Weights of a small transformer language model.
Size: 12 layers, width 256, 2 heads of 128 (1 for keys and values), MLP 768 GELU, vocabulary 6588.
Architecture: LayerNorm before each block, rotary positions, tied embeddings, attention and MLP in parallel.
Training: a variant of SOAP for these matrices, 673M tokens, 5135 steps.
Each number is 128 + 24 x the weight over its row's rms, rounded and kept within 0 to 255. Layers, rows and columns count from 0. Numbers have three digits each. The size before them is the row's rms in percent of the matrix's.

# layer 5 MLP up, 768x256, rms 0.223, rows 545-566, columns 128-191
100:113126126114123133149159106132112102106100087151121119130185141165157116159088152159124120109111157153132120095113096178139145167134108156107128122150095111115159072130148173125113075124166143
098:116127103134100144154116185130104122118120096138163140140101118116151141147109132144119169135137144100120115108129088136161119097117093132136145162130101119152152134142116145144134092167105116
097:118173120159150125106120144138134143117147122128135096119185136106110078170110103137135151142063127135142152107119124155124150095126090133138135138093129114096105170116122095093142101095136085
102:130087135113120071102115105130091124150146124152096157107186155168106157112113149132110087126129155159106104120084104155098140148116131113107127152125107136154159106074124159130129127126121136
105:132109119115116125146155073150130130121096140160103161137172139140133135126098132122117122138118136143136151153090141084140104114120132131136140073118141122145144120125131093128146148137101120
092:145125117119155129180109181141139116126129084125130093094125123123120136130165146146140104126140122104087142123138092099162180136157125132101150169108144153105125132101124131135131118078155115
098:131129093120107108109165129153129095116149142132097142134173164147080124132157169129106135116106127163172120085089152137121151102098136134114093159087153107094117137120123143132145103151119176
098:134159126154121134181127093153145113160102145134114177121186121146137117081138103171109126151142159087149123118137114151107128120117143115148145121167111087126140125130144095116128133166089148
102:085061100133124090165117103157102086145107122120119167120126150135119115134128155132138095141149128152127122127156143152144090126092107111153134149123105135123161136122102140133144097129133098
100:121104105139118146070097128150133120170122153129154107156172155139113160160134123132132127163104164130141130093080104124137087100109143140132130141138134116121123175113172163137115107145129127
100:179118114164134146148099164157088142121174110163124107124142166136117124163115087125134151145150136152100104173148131092107104128096120084140110161105120124158086132088149112129113154175121117
104:134102112123136123152105048164120117139113095099096156127119169110151098120138135142149123171132153117143183145152131118167115124118116132101099152112145112148125104111153134135121125121101141
110:177117111131053134120132099121114166073126127115123145148089134110126160157128128147181127126142109095117146122119127122127115089098115121094121121111131103077151148152158129160134119107121111
093:088134130134187137156126114114132110184137170149131142153137111148140118149153149132094121105093110140122149136126098110100126109145104118116114132113121098182144068110115113143107148127135149
101:132160095125136149135122110135153114165136129145128117100122144117104119163170139146095105135091148160102128131141163191101154148127088114123116114162070109139140140135094116115115118116135173
114:103104156115140100130075126188131103143129142118148082121105161160127117146105162133144133164146121126081140162136144155154083137150155127101112134140103118105152128134106117113084158074118129
109:141167153141130133175129107107124146157190117133148108108103142120134125114118159140122142138112114147078149118091109163136113114153151112101122129125092139091117131114160123141159112110111138
101:109193119134170144123133088089107088165089150150144086129148115165091149113136090110134096166100093134123114097155148119132163124085159127151127125155148156107118114102174176110100110132140111
106:131118112083095117145095109146137134099168126105150128157101183143139137088171149159142155181119101158137111122096148110123098129153142091121125102137131101147142137130119113135155125107120089
088:132140140150160116124115137138144116094119109072134089137154158136086114148119129146116140116094143124102144125138098121106091103131105105122116133141087143144197153134112086114135150170141141
106:154152114122120139151139146143148111131139153164135115124163109135117149102155152103156154160168149129098106119117172095118112138149091141111101137135113136139106152125154106112181159081139128
109:120155133129141139114150134106160123165095121127130086161160143172164068114145126162151125162092127145138116149132133159102137112085134140131148153146117123174154127132146085145144139105132178
# layer 5 MLP down (transposed), 768x256, rms 0.234, rows 545-565, columns 128-191
105:138135150100130130086148141118141131129134115143150115094112091083118096120132117117111147088138113150098112133131162106158086100130153125141124119071125142127117171140127140120122135085138180
108:137120125110098132131081121146116119103138134138168123130101143169115149126146161107118134152113104123140142153124121137139118117132163147094135147083129116112114143122120125114153130157130143
096:120128177142099131153094102140144133129094092124115131186064140140131111121121114152132120119142107115135135142121118093126080091110121156158114150098174155154107111090136142150086136127100140
099:143136125110096144084138120121140157133083116092134105150145078109120135127137135098124172121099127116140168153134150107130133139148145112135093093105108132129160111163095120116137182150107157
108:143115130099104149141098135185164140139108107109172148114138117100119140116111116122131162149114160129145091137127088121158085184154133143123120109160125184128133086137136140125100151105119122
089:153108102146136116104138127119128141131143185151115111092125100148107120139095132119122134093115137162131136101122131142107101118140127115104102136117162143137157130109114131131122178111108090
104:137126173156091106096089131125137143108124146098130116113091172159145177101139151171115127119140144140127121108151127147082086143102121118141145146057205117114137127118125149139130120121118124
094:111172094108119178105139122101130172126111161147130112118121111126087109130115142109118074107154139098165110125097122144127132092151121111136136158127104145167166110118087153118158136075149109
099:149083073099108181100107114146093077125126151157115155138108095148131091106131116141156160129123175142144112123094173133140111176108110153154114124119141116128097117141122160116122118122151087
105:136119131135147127113160148121098123145143104159133124111098134078140124107140136113157155112112151106124133129141119180136125135155125112117122147119113107138121127156122113132167159098149100
104:122163140127126108132098128180117111161188105176113135145096102153123090121122102145176126104111143119136126121124097121115124138124099131113123115093122129136101091126106134133125170130125149
091:147139106126136104137104156084117138104123124142121113139099101141124129136135123146151136112107145103087095139140146154094143116121139123138151102112142112107132153156134149153100122127098112
125:122127105120103168120119121099116148074110119131102110096146130146125155134148100154133106115134156108108120093165158147133130163132144165100129118068130105135156136125123139175130120087106115
094:107130122117089209159129091119106167079156123124115131104131168145097103127064136105145100153141191102137112095130140106137148131086134114112146136114143114100156136165145112088139132125132109
099:086167124152112114096153110157109131097104122141134133127154172123155097123114118143148127091171140127148106125134125157129083134155105144112126116087094132109093149152075132142115085124119137
118:142131180185136127151114135099144113136153122086158136162149125112163131121124102122187179168129142111176151114155141125110077149128170163109119160120138116097111166133170075172144162104106100
099:129092148148139132088111142156151117138144091097069137111162114165085116133117115138089116097175114136106120134127150132107127190140107155149138127156155111136114127139118156141084111175108153
100:146111140154129102144121140161115111142135117137105119150130142118071121124149112140110125117120110118086160115122090130174167134148136128182127133122142157151148128146124132151122149123107112
114:145130094107104123132083161136100101125116136137096125124111112104115116125138121125150141114167178136102124146086156085130177124137140133127166173159159108096144150150125128123121112165170108
089:125127102124114132137112154083149142162077154169117149126112152138217147094134129132099129119160069121109120100162145116153153148090111162139096094138167146125076159137108187120149107098080143
104:124159161142147144117126140124151125123136182106142160102157140131137120102130115177144142121177125084100100129114097118126124095105133137098140131180167137119096136153104147094121141155127110